config.yaml
n_layer: 16
d_model: 256
n_head: 4
n_kv_head: 4
head_dim: 64
d_mlp: 704
vocab_size: 1188
activation: "swiglu"
norm: "rmsnorm"
norm_place: "pre"
norm_eps: 1e-06
positions: "rope"
rope_base: 10700.0
rope_fraction: 1.0
qk_norm: false
attn_scale: 0.125
bias: "none"
tie_embeddings: true
parallel_block: false
init: "normal"
init_std_qkv: 0.0388
init_std_o: 0.0
init_std_up: 0.0388
init_std_down: 0.0
optimizer: "adamw"
lr: 0.00154
lr_mult_o: 0.629
beta1: 0.9
beta2: 0.99
lr_head: 0.00632
grad_clip: 1.0
warmup_steps: 401
schedule: "cos"
final_lr_fraction: 0.1
batch_tokens: 32768
seq_len: 1024
doc_mask: false
z_loss: 1e-05
train_tokens: 266600000
steps: 8136
dataset: "wikipedia_en"
Each number is 128 + 24 x the weight over its row's rms, rounded and kept within 0 to 255. Layers, rows and columns count from 0. Numbers have three digits each. The size before them is the row's rms in percent of the matrix's.

# down: layer 10 MLP down (transposed), 704x256, rms 0.075, rows 493-559, columns 128-191
# gate: layer 10 MLP gate, 704x256, rms 0.0929, rows 494-560, columns 128-191
# up: layer 10 MLP up, 704x256, rms 0.0845, rows 494-559, columns 128-191
down493 099:131144172143121150129123162116089123090121112081128163168103120110148098080168143144140091136156120121107120188173097119143135151124143114131157129205111122117123125123124157127125156102145097
gate494 102:110147089097116113139106147128131093105138126074106092124120146156126092138124120176115110160087112124120143107124191140122114157143204102118110134182111108122119137139133119175164150160127169
up494 101:120118127107135084177115149110131121122112117125117139145129095145142111110099142132104117130130129131094087136135130149113128154103166138124169178114122128162129164086117089119156091120096121
down494 099:132140147075149097168092125130132114130144160140123167144135056174158124138111133122068060142144133131119145174153168122138127136170132135139150087104126110108142117138132122179116120141127151
gate495 096:102136143165150132135094112135169098109150128144085075105158136163156125134137178116145123128132084144116118144102168156139153115118138142127098111136164154131169110123136129144083152130123151
up495 099:127056175131117134102113117120159135130136130118130129164096122104106121125112116149188125128109115130085100141174173157094122159146105161097089121142149150105138114121127173158107108128155165
down495 101:168127083080117142116144111139137116115135150153157138159137108126107115150149122102129071082127121113127101213118123125159133125139137146166108141113109138147100162156106177099099157121101136
gate496 094:110128165100103147151102095138107087131123083162156112134113137141119139117106200106104144131118085109122132129155146181125179155156117148091131122115134103129083150115095157087107128156157141
up496 094:141084110135125170138104128094152105139156124129179117151174151115132109162154141111141117138180102135126111151183085114123117110158139135134134142128150122127150116135129146137097143142104133
down496 095:131138116144114126127150143145096161133127141146148128135145135172146137120134152099120188134096084132130117117156113102121073192117124154102116108071138174148177118129134123120140108107121093
gate497 100:106110122114131140124154151129122153065143131081093117107123131152123068155151111162128134136152125144113127132119126147109117129117179083142162156137123106110149119162138092161126135142127137
up497 099:131107109146142111124126157159189127142094153140172128128141157142116134124148128112151169074123157097108126086121169129120164133133117151100171087154138162088153109147105122120119147113129124
down497 097:154130116095123129140136162125130093134123168156186103136115124133114140128100149107124135072123095104129093124138138177157137084125103135098163135145091130166166144103156127147106103114126136
gate498 096:145161077075084120129143172176101087107150092104151136142134096124141099122136141122108103125118177154155136105122131159090161149149135092114138143096122120165118099115143110118201089120120108
up498 099:111161105140129136136107138139118138144079125091161100102128125089077101139107079132136100187104139111138143115137098112149152093170170128127153129091138107138170125167144074142158138123111134
down498 099:108144097105153088117090142149088132113106111148135142100132147140112095136165103159108117145136158113148150174090164139143163134128123138139124145111157132124121144159115115091159115099195137
gate499 096:155088139134115169108150094149135121097159095126177096124136137120102088099190150164138114114136126107129106095133166110144129177160151110130177177129111136159164153122119106135141099127083110
up499 098:075135116139133103088104149120128126126128133150119114140113094132139112134140135105128113130061122095159133122122143122181132156127141154106146139102132144103155152138116156085118099128147121
down499 101:084094167135112097110106119112098124129144110142179075155153151148140180115067130127160242132105158141148100098072169087110103121118079136122113157132131125137159139142120123137138109121139148
gate500 096:148115130121122077140135161123130120094126118121138101094145122140178104083162130105125135140085187091125115125151139130136128143095126120122113130108077086148136171118118152128158093113086113
up500 099:133125133108128109162157146150119097093160105155147128175152161134157103114133160146061113137131131154107124125109138156118174134109109144168162111126142184163093090126146079167117132121136133
down500 094:086145118133159151118113172106178156146141140105109152089112111122142126114134147064132156118160122131154099128129165093174126117162119131127086120109151111100135127107067137099149145168171172
gate501 096:129152120164150129151090140129079143125100115098112157114101155163157135119137175172089144148115135113093125121100148102147168114104159114133106132121127114116091114118175159134146100133120128
up501 098:068126102145076111150139150102135140113099122134166146134156133130147169105089136103096113103092104135136123150112127125082143111138110155165101166093178139116156126140134130133173158179123142
down501 099:163109198128146156124151148077115112121136115059130126129118151118125098174101140178143176121164116124087119098074140149114103132122132087135143137133134101113103169135108119153136121098092124
gate502 105:155138113105134147081139165129137116158098117118111134129113145163111113149134156144143116197094140132119110110118096137140159124138175118142112114121118135120121112128135140157118172144099145
up502 105:102151158132106150106138085124137114105103138092116191157141124136141086149145186164127119135153118154129091145171133135097103132107079108095153127122123107088121105122119124112104116122175156
down502 100:134091157121113096114131129156142099125168112102136145138122136091112145120148184140119128150110143122095100130128099117144106105130140092102140117115138144137146124124139084125153115120077123
gate503 099:148169167155131131123159128119146119173135125147132120151116132114129106147112120143107138178090142109126131086156143149073157147113144100146094111126171123171108135106095147092144113155104137
up503 105:081068131122066146112142127124145099154158131126132146158075134110105119140127159160167088177139090134152133130100133205102152135134141108162140109143070148136138123113121133178147102105155157
down503 104:117139115132112083123114175046143119141128112158121119142123152136139135133101127120130163149106105122137177128123147160128130177133146122119115132118140127153123157141132099128120137109105136
gate504 095:128098121154119144135169121101097118062118124133127121141099125120113132191122117136097184106160164141157114094163127121123143148127186148180134130147139104117111128101141142126183139108167154
up504 090:084129143114150089146150146098120104126133135160146133113143149129160144139126073109172124106097116091135131136106143113108125113145137143083085164128121066131176126125093121112114109171099106
down504 090:167150152133130071141110162108148100108171138117115103151100159130109142100127170170106145092132103136120111115134097110097123112163103110161117157096112102165133128120146137139153132099154123
gate505 109:112106173155116105140124138176112139146131149147143130139142137125130132120154121078089136121147173123098133146098145118118104149135147090100115165140149103162101144125126180123123141165135165
up505 106:144129090130130180136121107111117140093132137105133136103152154180123153105145106130157097133134131112133097090107148132101122080159137119164117118110107158131147093135118129143111119133145137
down505 105:127127127125134159149128146156123086121138129107167161127123125142136155123141151169128054079099170172125122122108134131116157125110157115118102099154163109105116122126122123112130093118142181
gate506 113:153189116174149087098122113131137118150132154076132113070100125141149143135141112133159146155109120141082136121151160158143119130144162113101107136088131118123130125095142134131139147109107175
up506 105:075100115133162118110131116167116101154082103135120127158142144136131143159147111136105101140109113126136117163129119164123181151116153183087158161109139096130120142135120177134139144127159112
down506 107:146139129108136134094143119134133146087113125125152132092157127099139096099104131143120206141141094103143085157130158120146125078090073155119152137110126165165107099152119105126100116121076133
gate507 112:103117108073119170166078137139137087099109114151118118159132092123098117141122203151085126116142131136150141078115126111121125130142136103152143136164165154135106130108152088114124106121083130
up507 099:182166129121130097140149103129146154146131130130106082139135134109116107122122132128123130086088151141132134111123155133169105144103141140124116120096171134120113099132156103180091148115117147
down507 100:185130127088091137158099120128127088148106139155096116113129086148111155111087130102079140137136104145122092113131125139172104157151153144119133141124126091161134124156119152155088145170161168
gate508 096:119089154082104152124122152151149134122107106069130157120128119127123111138123187122092128162162144094152082121095136130127181118110102125100132106099097094149098149088120128143138122163081119
up508 093:127132147133151085064122113082123124153142135136137153146135121113153137129138123094138125151141078161125126136121135148097125146110165131117109163113107125140122092116141171118154107154169107
down508 095:162089108151125122143127109127119200086094144161129105120149128143097153100139127104161160125108123089077126139149131159104119086099119131153099145099100110168094090154139172096124103107161088
gate509 100:116107097090125099099149150136118106145124106103143168174127113120176114133134137116103148108155102124182129122093123152107138129133113086130130171110119122077149139126094112100182100140132090
up509 097:111151154084114110152163139131071088136151118108124092164130117113106158131153084138142134132099120103103135124125106134116113148139144116140133146121126111087112130101153126120114194137110144
down509 103:100158112126192127137131176107118128170131101124127175143113126135162100125137146123081100156157098151140114106138159161116118139125146127176118112125127173123145142156099128128127116091155121
gate510 096:138142100146125156087148128114117118095110138119127114148117097098128137093131172145121169160134116147086127121133085115092139125121120172107135131133083138139126130127086131108136091123149134
up510 093:158116077165130154137121115141095163116112120129095140172126138124106143175104133116068179138099133111123097143138167132129152144086128119154117121158111123165097139108125103125134134139197117
down510 093:145123139126135108114163093117124143115133131117132178150100155145121121155116114129123137111161114136139105155091131134160113136142141109135137098127136106116112095112075122130157168145128121
gate511 094:127149116143154133137142121110121109130108104135112122122163113108105130130124088100148139131136087155134108136105144207142143179092153095107132128125106167151113097121120145145112137160123108
up511 090:108135140151113174153099134140097167121097118119141171084118174146141097158128095122108135122077126145108084154093143169149124120134138140126139102161088124161160165131112131124133146134126132
down511 095:125127157109127122126140125120083135167141133095132123132082136108096142114139132146134135116135159134134158099097119147113138120121119142171141127109139047064154142127099127133142097141081137
gate512 103:111125140123181122128125172152125059154171123108113156111125136151171133119131131095095142136156145128091146130099141185089168121152135140115160096123123132128131120140153156097173119145132133
up512 101:154091122156152123126160121142117134101129108181116175137156159151152088094125130060084167163135099138113091099181156146163161103129140148136130089109123141110141123116086151124117154168114110
down512 102:122128127172165137161147111129091187162140115188113101132149162108114140142107128104157112145144132134132089139165113129195134124136151135159126092145086139135121157127123164093120202141125177
gate513 097:114093117123112103151106177119114094104099049134145121137106164161124102161138095138113115162173124138135118154103134158108132126182164128113173128144143141150126110135138095153175140155129087
up513 095:127123107140132150113111137130167147142112144106108126100099113152131151124105166183118131104122194139094111125099122107181115111096165097103190107142158110125098151127109148144126125106084119
down513 098:165118115114131146138117104138132113087142118132157137117154112092125154105112120150144181126103143155114108138133095134154176159111130164093157101161134122134094145149107158114098150107162132
gate514 101:161168117142118130114091147188143098124138149123091155095114122124135105117125122124148117103114151109130126118117148158131107130123121115091128166141135100080109120114156140131135138104132097
up514 099:148107088119173156111112175134102064158162095178121131098145128162127154131127111104134131096150151105090139115125094134152106117156146199101097144110172142174122088120117194121141114149112135
down514 101:129149119089138097070148139185144085138126099109161152074114153109153135137152149102124145138094117096114103124123087137115087166165129071121120159143139129124116169129111140139096164125141139
gate515 104:156149120154171165107106124141116141154086151123088121114124126112108152127087135146133123160142145137098093097126115144083089092096140110132136075137128111125124155149144156122134146123090166
up515 099:105130117117140170122142127150142171135109145163141131112151099136147137104107104153131155160137118086095121130132153108141145108090183115133117112109123140117151173123106144122142137114152156
down515 100:115134151150116129150127119083114148098107106138137124114146097065179116166087065136158164124162120079117139176150154112153139126115116094128126127171117106137159127132147132100161112135101136
gate516 104:157127135066105157158127179162108129164156091133133157142148096134107113149143158124095122130164120083133108127141126146086105198161130166119108122145113145120140174139136131128111124099115134
up516 107:120163121138139136133163130120109134099114139112113170135077189136107146139120125151147122152095149133149097091101166165125113130120120179156134127128123131136118105090151136166134129151090173
down516 106:101125129136139127129162096151128146083201136114170136120145128145134139151087108157146105144117164131081115171133148108123114111137107137171117123135145141141144152114111126110131131159118139
gate517 102:096130119153099157124096118138154105119117113107124148146120127157182118148136102101154110119128139177102087113136129145104119153140142157184127092168158084107167153075156105112138162123121131
up517 096:163103148096136147135154140131118129132151139159188137142125113124120173160098141127159156170095114127174105120121073138103134098113128137115099186121109117158170124128126109078159139128176108
down517 097:143140091148111075165158094094057112087124155137100111119132180150151147105104114149091198154105150126137150131099089141090142130129124110125139128094114098114145097120142143139086185108102132
gate518 110:127074146163103127121093143149114112135110089091106096165119136148125122169123131120094115150104126134136118129146133117162116124156165122120137152141116073113158107092107121105129137139091165
up518 104:163110116121142167142130129150158136059163161128119129117132110100167120129163135119141129136138135098096134123135138175151126078137108185123103133152130130146141131119120121171114110099142096
down518 106:148160151134149133097145137137126133101111115108103096099110097092128118124120146154140167130134107082109122101118185147129128082112138126168161098115129108122109127124096098110133105150131099
gate519 099:140104130123138074152095195190182128156133134148124146126129083128120138104133182131051178098162132096119133119138133147129091134150142168101152120127111078123116112143118130132138096102170127
up519 097:102112154153103116096159118164089154108115169145131130172130138126130059116131153137137130083135144127139122131132160117122107148120112134122138106131154106162136155175104157129137117131121142
down519 098:120100164131146123112168086154140091141147122054136120149151134077123121119141103098141115123115130126122147102108155137126119088115135129166096143136104118155110091168119118127120114114190153
gate520 100:156151167120140122153112121136114142105138211086122118147139111127166150102078119132117103102152159112088145122081184123111125164145132148108122087115126109120079129084128102075136100139140132
up520 092:115118158137175123114153114133136123133113147111117136134112098122140117160110172151153121150105088113140134130121134100121137110116148152115102135150147107132116112106125131125133115152159120
down520 094:131076144158144124124132118114107144134139147128146083090153107072128146117112106111131082087178154140165140116140110126144102091085134137108133100122154152155079163182112138165131127086135109
gate521 096:128113102084143088116108162207141106137110128078134174104129163143138135139122105146139143135144114135103143095119125148136143100105097110131121089191123148110143118164135112171100116096161186
up521 104:128069096089115155138067112161095170107139138128127134131119139084134111103097131134169130135089137124112118112161127131143103148150125163134134123120100113131191090081150103129151095104161098
down521 102:133131151120110161093115144115129143101133157113099113117142130117149128112100130135110189219150147125153127077168174131107066157151099154132143116100124142142132076145151121143102093125140118
gate522 093:125105135175117131088115112146133185085139124150149124099146100137112152131175150144139196109169110096114139142133161140158118139152128110095117129126105083139161115140106165165134142153151149
up522 091:134120112112173113148099119145101115128065148141128114147152150129145141117128135137112102116158141106153094123125077130134135066099127143123085160141103132127164129127163150082106124120142103
down522 096:119133116148149132133117123142139121078119093140170130121103130133129107105165112083137066120129137124116126196128125132113164116104106117151167134146142140144117143129100163138156156121172109
gate523 093:153150139145088129141133134129142114115126137151079114102164147123139126116125181113096118197095117160118087124132165177153107132127156137126089116161108112113126145127144148147126107078123137
up523 096:084119097111102125119123111133148124106139130145097116157148138179104126098117161151123150091136126128137126114143083086108126098095134103151129142109123115129163112121185153118136106121122137
down523 098:154138111158101099095158115118130075138130105146114149079121122130105131133113090125128125161098137178156153126158157147121096089131175123136113151104085136136141130188138119134093180117139126
gate524 112:133103113106146123123114133158108083081101093103119170140159178141128101127143125146089177093145127122123162103129137158112163113150161115104143114165129110107196106131140117108143128138137102
up524 106:150157168091123112086136128124155098098147109134114131066125138130137089142126144086135114130141138143110187137123124170125104128158112146166102117131119124165096121129109141125105123127176154
down524 106:169120153075142112074174150106128105116116131129137165128121093130149092135141079119140123135144159085117156128113139117103120140171095174108162138218172131107127120133091108142150137111138149
gate525 102:123128154151115101130127155158142110140115124090154161146131104139153124144118172159139122113108141105104093093130115140071171144126151138145099142121135143105118118107137122124172094148107144
up525 101:107104146163169101154145089134112125114121125089133114137113122157129158149107138116121127107150096129141150113109123151138149120157146137132088142166160107148135076108126120075091106107157161
down525 099:107111122140165111100102145142148122154123135136128116158170084137097132131099118111126140097156117179106113180107129133090123165159095128119154121125131096082120098104121096097102145102151135
gate526 100:114145145084074103102125116142104087100118136119124161103166133146143124107138141153077138121163181109144087103103162131105150127113186109156114106150100110123115146145146119158121103114150139
up526 104:119093138107109174133130146139145173086117127128129115128148124149099148129160115124117128106159124121140121131149169130138165130152118113145145134137125127109170124141104126118129091120129126
down526 104:131095122131087151118108112130115114127141086098159124103160120158137129156140138138096074145086144156192140096149159099153175128146097107138129150121090165117120096119154130113122139163150136
gate527 099:146127122100102167128090165138158135082129162085116166130119115175163125129129124102118156129143143141114116113161128169084125138140125122136150171164104136161114162109124151154104140134181176
up527 096:114120138110121126165132133166170127159154150132128136151109158097111103143134120138132131097129167146129164140144178124128134145122133110071149113101136154117137144173110108143144132109089088
down527 099:128129169162106150141171096089136126111128131136141148103128115091163096123129123130133168135099081117151132110086118130150130135103142147134129134129136147134144092140165124145069111118096160
gate528 102:141153179150159096159102159145151122121158139106116127179129140120119123103103146096146100153141161074125096149081105113091151130114146140129131124135076134134118139132092121157129109173168151
up528 100:100186131162125126176076137098108141145147160132103140105106123105123139118137105117117096107116083120116137107096168139159169124116178088148123160099139127116097118185146136107133142130120152
down528 101:154088110155137106128118126133135154134136142103146128123121122197127137082147131127097107134140175110075141136122116148118090093127100165135125136126131082112132163138140084126099144131111146
gate529 095:158143123126121127136092150173144102101123130103088170101126127142127112126114180146083143165115156096109075116138114141094127109115154118111169169123138068118137149123103185124149112118131158
up529 101:145151120099125153136127157115083104158119120117103145096157135175106150117133114121095156113114103148117134097152141166120131115123114120135137084126176136127110139139115130131109131133117162
down529 102:141110110161145163122141100116114115105118126163136116143104119117156127175074153134114152140141139068151096074130163154133140134111110117138142156123166118110133126137123125129106164137143146
gate530 099:130146094125082142157154161107119095114112110118147132140166135111123118125155124143090156108161127138096148106153142158130119127147147126093161172133136116141115133135111127086150115149148163
up530 103:155117152094133147127168140133134114121156105109125140116146127118074137135159121125113123072163173121156132084167101093128137159090161093110149118072099139128101139127140125127153120168129079
down530 099:132091124147156147106126130137143149158147127122133138115132150095145143120138094196148097136080123116139097133105111125115107095051083129113101131161114119099142157159125150096106138093138118
gate531 098:139108112153155102142116115144112124128149093179120111112150131169169124115099156120069171113139147114111116151095104134116152134115144132172130123140156143158159101108145173121142143137116135
up531 096:088151113115123095126130117135126097128147155109143128126116104138083124125137128141186114164129119086124110094121155166078146112139158150154138119108109175120111132152134086142117126170101159
down531 095:135128126091181117119133152135135106193139143143118174162135139178096144152081144121160089142125134140122126064113167145116143122107122126142116123116123126161100110113157121110165062139163154
gate532 091:137158141128168154129100153151116120154098091152146096147130105128100150134115123136151144138161140100120143105104121107133141154138164124071098151158163120164101136109144140131095156147108091
up532 087:130160155118148145147116149119144121156104114120169106124087116076087142140158125151170117128129157139142139139141120155126128121106126157103138144169096104163104159116134124167121155165157102
down532 089:148128131145114160124109105135134124092122147131138134115156132091092116065143118153139112130097120120135134124151107112128130089170123163185122109155087144098123170105129152116172121129135139
gate533 096:085121156126173128098082107105123134127079161166124143140145120136190111116145121117161141114180083143121125104133122146130097164135147123118132144101083130137138154109131078152146141144116125
up533 097:147172117108084126150148118096115114125157122117154136103101103139149090142137104131126126153089120088124113095098167134134147096157123145136115117106093131132136123114151087169120159124149165
down533 094:086153104130110164149150120156117147116085111095119143130122146159132087115104099092156139072094118126144116114138082140199138122108152140169132120146077156115142143142099146130177130116107163
gate534 103:124126138142166127147084114149123087157171090127155140127161154164175160177146196125087141157142135126148097082158148090109123133122136128145161095137125109169116150093114168119133093115132139
up534 101:125153138140143124102133142144117102085124120108088148096167153084133133088122152075175168177139102140108151109121113150108131149161119150177080081111127125087140097185149139120101157150168135
down534 100:172116126104128117121134162158120113173117164159092122175135133106137183098107167105107113148085110103101129133077163117124086108109126110129108101135120138141121144139116147139132148119142113
gate535 097:136145115152129112051134145152102129127132114094126147154120139156098081134178098128114131149104153113120076164117138123131088134183109142031144131150067127133144106143091135132144113101146139
up535 097:108128116115104111112170143111165136131132099176158159153152135079174177109128116131152067092154096141123104140093178141165092163123093155106120123138139148149115118104132152152104134146103155
down535 101:110147122150117138099168111108133141157093124105140119104127147136149149138126129166120169108160139110115098153134141108114125157125129161102129137114096114119138122168122128145107187139100149
gate536 098:095123118124126104096160159174162120126094152067116147125123109130146129132128122123119161152112113145157143074116152123094093136138115113106097153094144107138133087109142113105162129160143150
up536 093:152139144130179110093118093108134142114145135130132123111119128166130141131137105121151153109127120138169131119135110169110097129107139159147140103124126147107184139119121173140118117079133152
down536 094:138135161119138122096170132144127108134133117151093133110173144131102111135109102147139073111086112145122126162141134155121081148145110124149119107149131118152107139123154170158114099128140111
gate537 101:138135124126150142105085132115099136166135132113087077182156162144099134191146098101154120126121150181095129123137092141126096148142132094118115143136121093109176126104145124126106135153149130
up537 094:149138113151126108141123147135094135114134093116151118135123120156113132087110158113124202159107122104182144110085158137090146136126126111115113123122135113125132086145136166086099108146142156
down537 096:110128118151122121143123104117076124139136087102105130184130150142135157105104128180087147144126168137115110105117149159084130122142136097136119132147138125106173108097125115152117100142071133
gate538 098:151144138188164132085128101158132132157087157148122094132148100140080145108124124130113105100138154132113129151093146093115145120159126121138089125123103095121109152125093109140116130187142113
up538 103:124175150105125096130159123127110144086107164120183106154104067105147156110127122125118142129127087146094136161109131168131130123124113134134108118160105124151074105138141083147159147178136116
down538 102:119072118076122136114118111130140140136137096108202114107117112125145119170172130135165087125147163110129148144123124112141150119106149132174105126153069109130108150134155115143139111132153129
gate539 101:145128150140151113141147162120149101149149128127143135119117140090140128152148150123088134140114160079114105098132124113101144133136147131118115156120098107143129184134122145151138082146167151
up539 101:099124128123097108151120109127135120154140142115102110141068120099121103080109174135111161134171127081135109126125107095129168114114115132119157132097125097119167137147126146155168110129131128
down539 100:148115086147140152123099119151145103151130132128126100104096139111091104115152133109158159171123125155154132091168153102113120138105120122149089140124163131118142106123074129116100112154119118
gate540 099:134148083105177124105143154150113081145098128126119144081164117115115098124113118159124095151112106112115152142108133134137096113154127144169119150117159153120166140133072134098156153135158129
up540 098:154141103144118147127142103134099153122116147112085168117160170145096126110111145130165107118107128138135140140111139117119150139113103105130135133127171131156122140145138105150111146196117153
down540 102:131124111141120169134125150160103119147099140106143158113124111131102133119093140135131127134098110090159092077117112085159139153113140159141128134094113099139151098163150169132091121114135112
gate541 098:147167171136130118091101134109158122126151118101114151103130116119099092100135144111118132131130132119126111079129126106113139141138127129093082165099111160107162093155130121139136116118155140
up541 099:136117123180109154126160078121145174122122130121142119086123156128100129106142127139174109181141157122130129092110128149152148156142145119144156141101170116185118162156097132139091183130112095
down541 097:132118112170129132127169127107140092096164107123143093108124123182142117134141117062131164094143130140156094126192139104099137114124144115090106132120141124127123124111145132162145129153141098
gate542 098:107105128107118134134154107118106076139128125096100086131149137151162150115129112099103127139148159143121062121134116164095131150111136114142145077127156147145127146125133153083128120119093128
up542 104:165152111143093111156116083118111140085117118145131088151124130131154124128128128102124148115144122167139131117115123167128082134178137135153093131128111092162163123139137153076152095121121125
down542 101:112121107118126160142113105110122121085117144144135123132142098149178137114115103142119120125133133135173126105126105145125150164112143124175133138151145117125157157134121112109145149094147109
gate543 104:141133112095096123168100127127127149166133162166113113129125100136152125165113136115123112123120166126104159177116151107118105201151155108126089130159071123127112099118141142132131121102202145
up543 101:172134118120131138143157151145164094144149138145148135137133091122102070154112132125123135099152179133085183147126127148135095094172125139121160135113133163134113138164094112133096061082106112
down543 100:083133114120119105152123112103121179152107169135093149115128132155165133134126109153151177169115110121112119048103154122116163121105144113200123147130152114153130143110129098156143136133190137
gate544 102:138098140157101092104139146144096116137114107133109113207137098108134117159148174121098135105146148124116083140154127133101137128110125159149096136124140097102125140077141149133157120133099145
up544 097:138092160128127114090197139092128129109137112142116164160126131098126142165094105100159155132136146112131110090127117116133115092119153117129109118154168077147156170140117188097090145119095112
down544 097:140131129141127113141175152142149112088169137150108182118129169116098135109088128083118159151151134161121127085100128115145127142110142172166154090074117120107119121099090116137130117144140124
gate545 103:140107091091164125069112161139091131163106143131108069111144116144131125163124143153095123145120145103097103126132100131154154109134109124133122147164127137096124117093144154148127117145103157
up545 099:109106117113145131106105128145144135112147110130161147151126062125146112121086157111170162128121080109132158128080178158187137134132142140124149157112104137125101197106109167139174130116134059
down545 101:083120129090118151115157112112118162078123134160143123134180100110151131113123143149069214163131096107145126083134112118143143107142087094139147121147176157136107124130119123150114110135151128
gate546 099:142167104146151111135124117108147122136099113113159143118122124085113152115116179110156135149101163128124111122148156114110139149138121134143109116121114133110131091117152154167108152167128171
up546 098:105193086091117116126175107149121113127150113080146154137139114161159159091086145119136098111172112114176114145124130107136153127095136082157105132162114130185145116121121102127132146119141118
down546 098:117161115141140112140166114104131111127138134076104103108131135144153128153109132141117214138143122113102118111116126131137113131133104122143127139145141119133142133144126113119094124144182121
gate547 104:118125118098126113171127129170135126109118112102130124133169135129142153161144140090105134143090120087116154127113156106122104129118167132115167142128140117100133170109099103106153174111117127
up547 098:158176102109061152117115130107129157133101171152121106137132092111112112153122075098146105124132146091113143142117128115162074157130094124112116128143129094115141139164113083140113131168121107
down547 098:114109094145166140120139127125119118171161068113174144164103172131089118139151098139149157113136160158074086096113127128087128162122124110104159144127128137112131133131113134116121119081169123
gate548 107:112133126100120099145161119158131075091171125131125122102164132095124126110129166122132096146176144138101151113110132150170126178146147119122133129134119158135111151081131122096119125115106113
up548 103:135138137126157179177087142141133158134136107136125130131120139143183170128128119130121098090108089145121129143105122120127147154119139121058107171150111164170160101158110120135110127103155111
down548 101:160145166106122171097121149145122122145142099116128121135137155136161135113130123162127133157158109107133066097121112141127114123155122123141136163112153096103149075138132092080125128134125140
gate549 097:105124130145119125074155159173121098174105079100138110120162164139149125128164122133104109131103132154149088148149142195104124092144131125109170140126118138116098121123140137099115132224101152
up549 106:117121129139149127134167131144174112121130063084165148096163148131154119109181148133146147173140098110178128116173151122121128116118080070128088154113103105186132135148151131156113107133166143
down549 104:152083141112126193152121171130169102137124125101143135132119130128174125151128142101126171180145115126173136114163121134121127117119096095114100128067134082111140131154115097133112125140112120
gate550 098:166152161125109081148157159127108147131147140145131106119104110153124130085147177132096097159118129082080113119151202120140108117107150116141131151128138146123119107099157195135147114112081139
up550 102:137134117159106126124130165143113149120103136163093115107104132119101137130102117147106149158172150152156108136125133117129163155135149142145133158123145131110126113102127139159150110130151124
down550 101:125063122146139158153149130094171096146146098113136156121139159109099172121128100101104137067122119132155104135161146187133106121167109159132107165106072124116120128131103143150106120142117097
gate551 095:144134135166133137131127150101130158152166151116135096107124145101069169096138127139141119122140124148117161132056095156139167133134147090125106166128155166141085169146106136135123123134116109
up551 100:106141146117122124126152104170135106138131163111115147117139176188168122156143145093111122136085095108143115100145129162138104119089127134117090115134098052152172148144122156133119145136141159
down551 097:107111083121136103130153141129144146136096106114122133139103105131112130128122112176111201139189138124072126066141143102135158113181133170098153126112152152113129145132096101114162097151117123
gate552 105:095137119160137180103131132152134120140114136088088165131149155122141153139096171146129124123137131137164112134086169164143128111123111108100123126165166119153119057131080119132141069165107106
up552 100:127121159155129126126142103133122171061111179111142144115119144108142143122133117132140109160075112135131084154142104077127129158104139139164074115106097123143128138116142117132165153157113132
down552 102:097148176161122151154130144116097106167128130116141137159134131113134147120148081145139122162094127077158127086093161138120155137111166092139112115123093139132123056147127094138154126119154142
gate553 104:123111142083099127123085103154124112134097136137135120098126137131134105116109143138126140119165141114156123142153146143107161129144173111101163166122149109123118129123125151130162130135130132
up553 103:095123116140103118096116098089169120082129097151158106124119163108114130109143109111150094108104137111128102124105139130123123151153133141107109087122131143109155121094102124166103174124111129
down553 102:166155096118131121128117141101134121148121163126120096091092131090140140104172114108115148100142135136096127131175152120111102122114154112114128161094126089139123137164138155077121153141114099
gate554 093:176142094174102116125099110125110124120070118094130135105163133103173138132145113097111162177130140163106086139133167115096120144112144128126152138118114118139174070091103109128114145112141109
up554 102:129144105112143111195074109157154102134125154161130161122105172150153143102097136159104129175137067147098152106135161125108165107094121108108097149167096122132112140126146089148120086140149149
down554 102:158170099120132138098131152128141137145133147171119121162147172114129122100154153107107188166119144119149180153110110087121115134160105089154141171117140140099129108126105154120167111135156136
gate555 096:111116072116167143144100126141112111128133124118128143134119124099138140138164143149130156116145134104135127117083140122109091119122146128115155106163121107156149151130147164121123173112126152
up555 095:109123171102109119098159105126144154137099090119133151113129148099135126144096156086108149081105163108122141167141141115139134075117125175145128141168108065114121151163138172147124101125139135
down555 098:157121157131115151156115126124118114100139123100134094131131126132087123132118113114124148097114142170223158136157134124131168140135064119176098129114149177158146143144133129133148143135128133
gate556 094:114104127137143124115106100103137125145175089068150124093114178089125130143136129142166113119103137104108119109110141150129100105159115120157112118133120116146131131150093126093130168113125155
up556 096:149138107118136106098165151125122109134073139148139170040144147150140118103131158147095153130180122164128159123172096145111106129126089151159143099102166116131176123135182141093142127112131145
down556 098:113141085119114113118108110119145109165097121150104113099149116137137093165104162132088080110114102114139159077159139134174111108073153107137137098081148134128153136164133126101130085106179132
gate557 094:149102090116110116126171128151137107133119119078142115134142124122122102128128141128104150117129161079134107101100139128122109087126149140130134145165113087130162132145073158133136111092114116
up557 095:167113112104133147147137128131102168108173139172136117160123120125166160125149096124163125122124089118155119128109130155167165113156153083148115144123166109125138116115127129091160082119123117
down557 097:085107124140102126131119178131101087161177147138168118157107082100127153125125069151137123085104142109099153111079142117101092120167110120131106101131099181113105115091099148138107136167150121
gate558 107:146154122096120098130084122158142077144134121077114142164105138126083144107135133129116139181149146137126129104091134174100157143122147121096137128121130122119136151099151151082152127095104110
up558 108:110123113090181108113149129098123155140121144110147144135170083118162095148105100095132113089122157163145136112109159104074114129130139153092084145114170139127118147130146118101126087151157117
down558 103:094083123125158131117135153109104129141115093133148127137109114091091086129107133152127120125134141175118118146096128099125143107162131130124122137114144159130129156153111098125152076150155155
gate559 099:122155126161112136166157115184096139130112147138136143133139065120111187121160188160129126152126149110117145113113166119168158121138146152152132162137134128163125143087121144115162141134125161
up559 096:117134131105098104120092121117155130137146129164094155114100147192160100131114126137143103100119108092135094116138097125123108119107203087153139128104111146129128107120073139093139110106190111
down559 097:122118091199149148143124163092084143089137109141130113102126138148113096150110153157098094139132134133158099145125115117087117085137164131133078074128124109112085104126114146122148123145137112
gate560 104:139166090144093139114144104123094129142148122107106138137133145135135122148155139134118089130136124130102104102095167130156116107091128099128104115171125132161152104148141123131136119148130109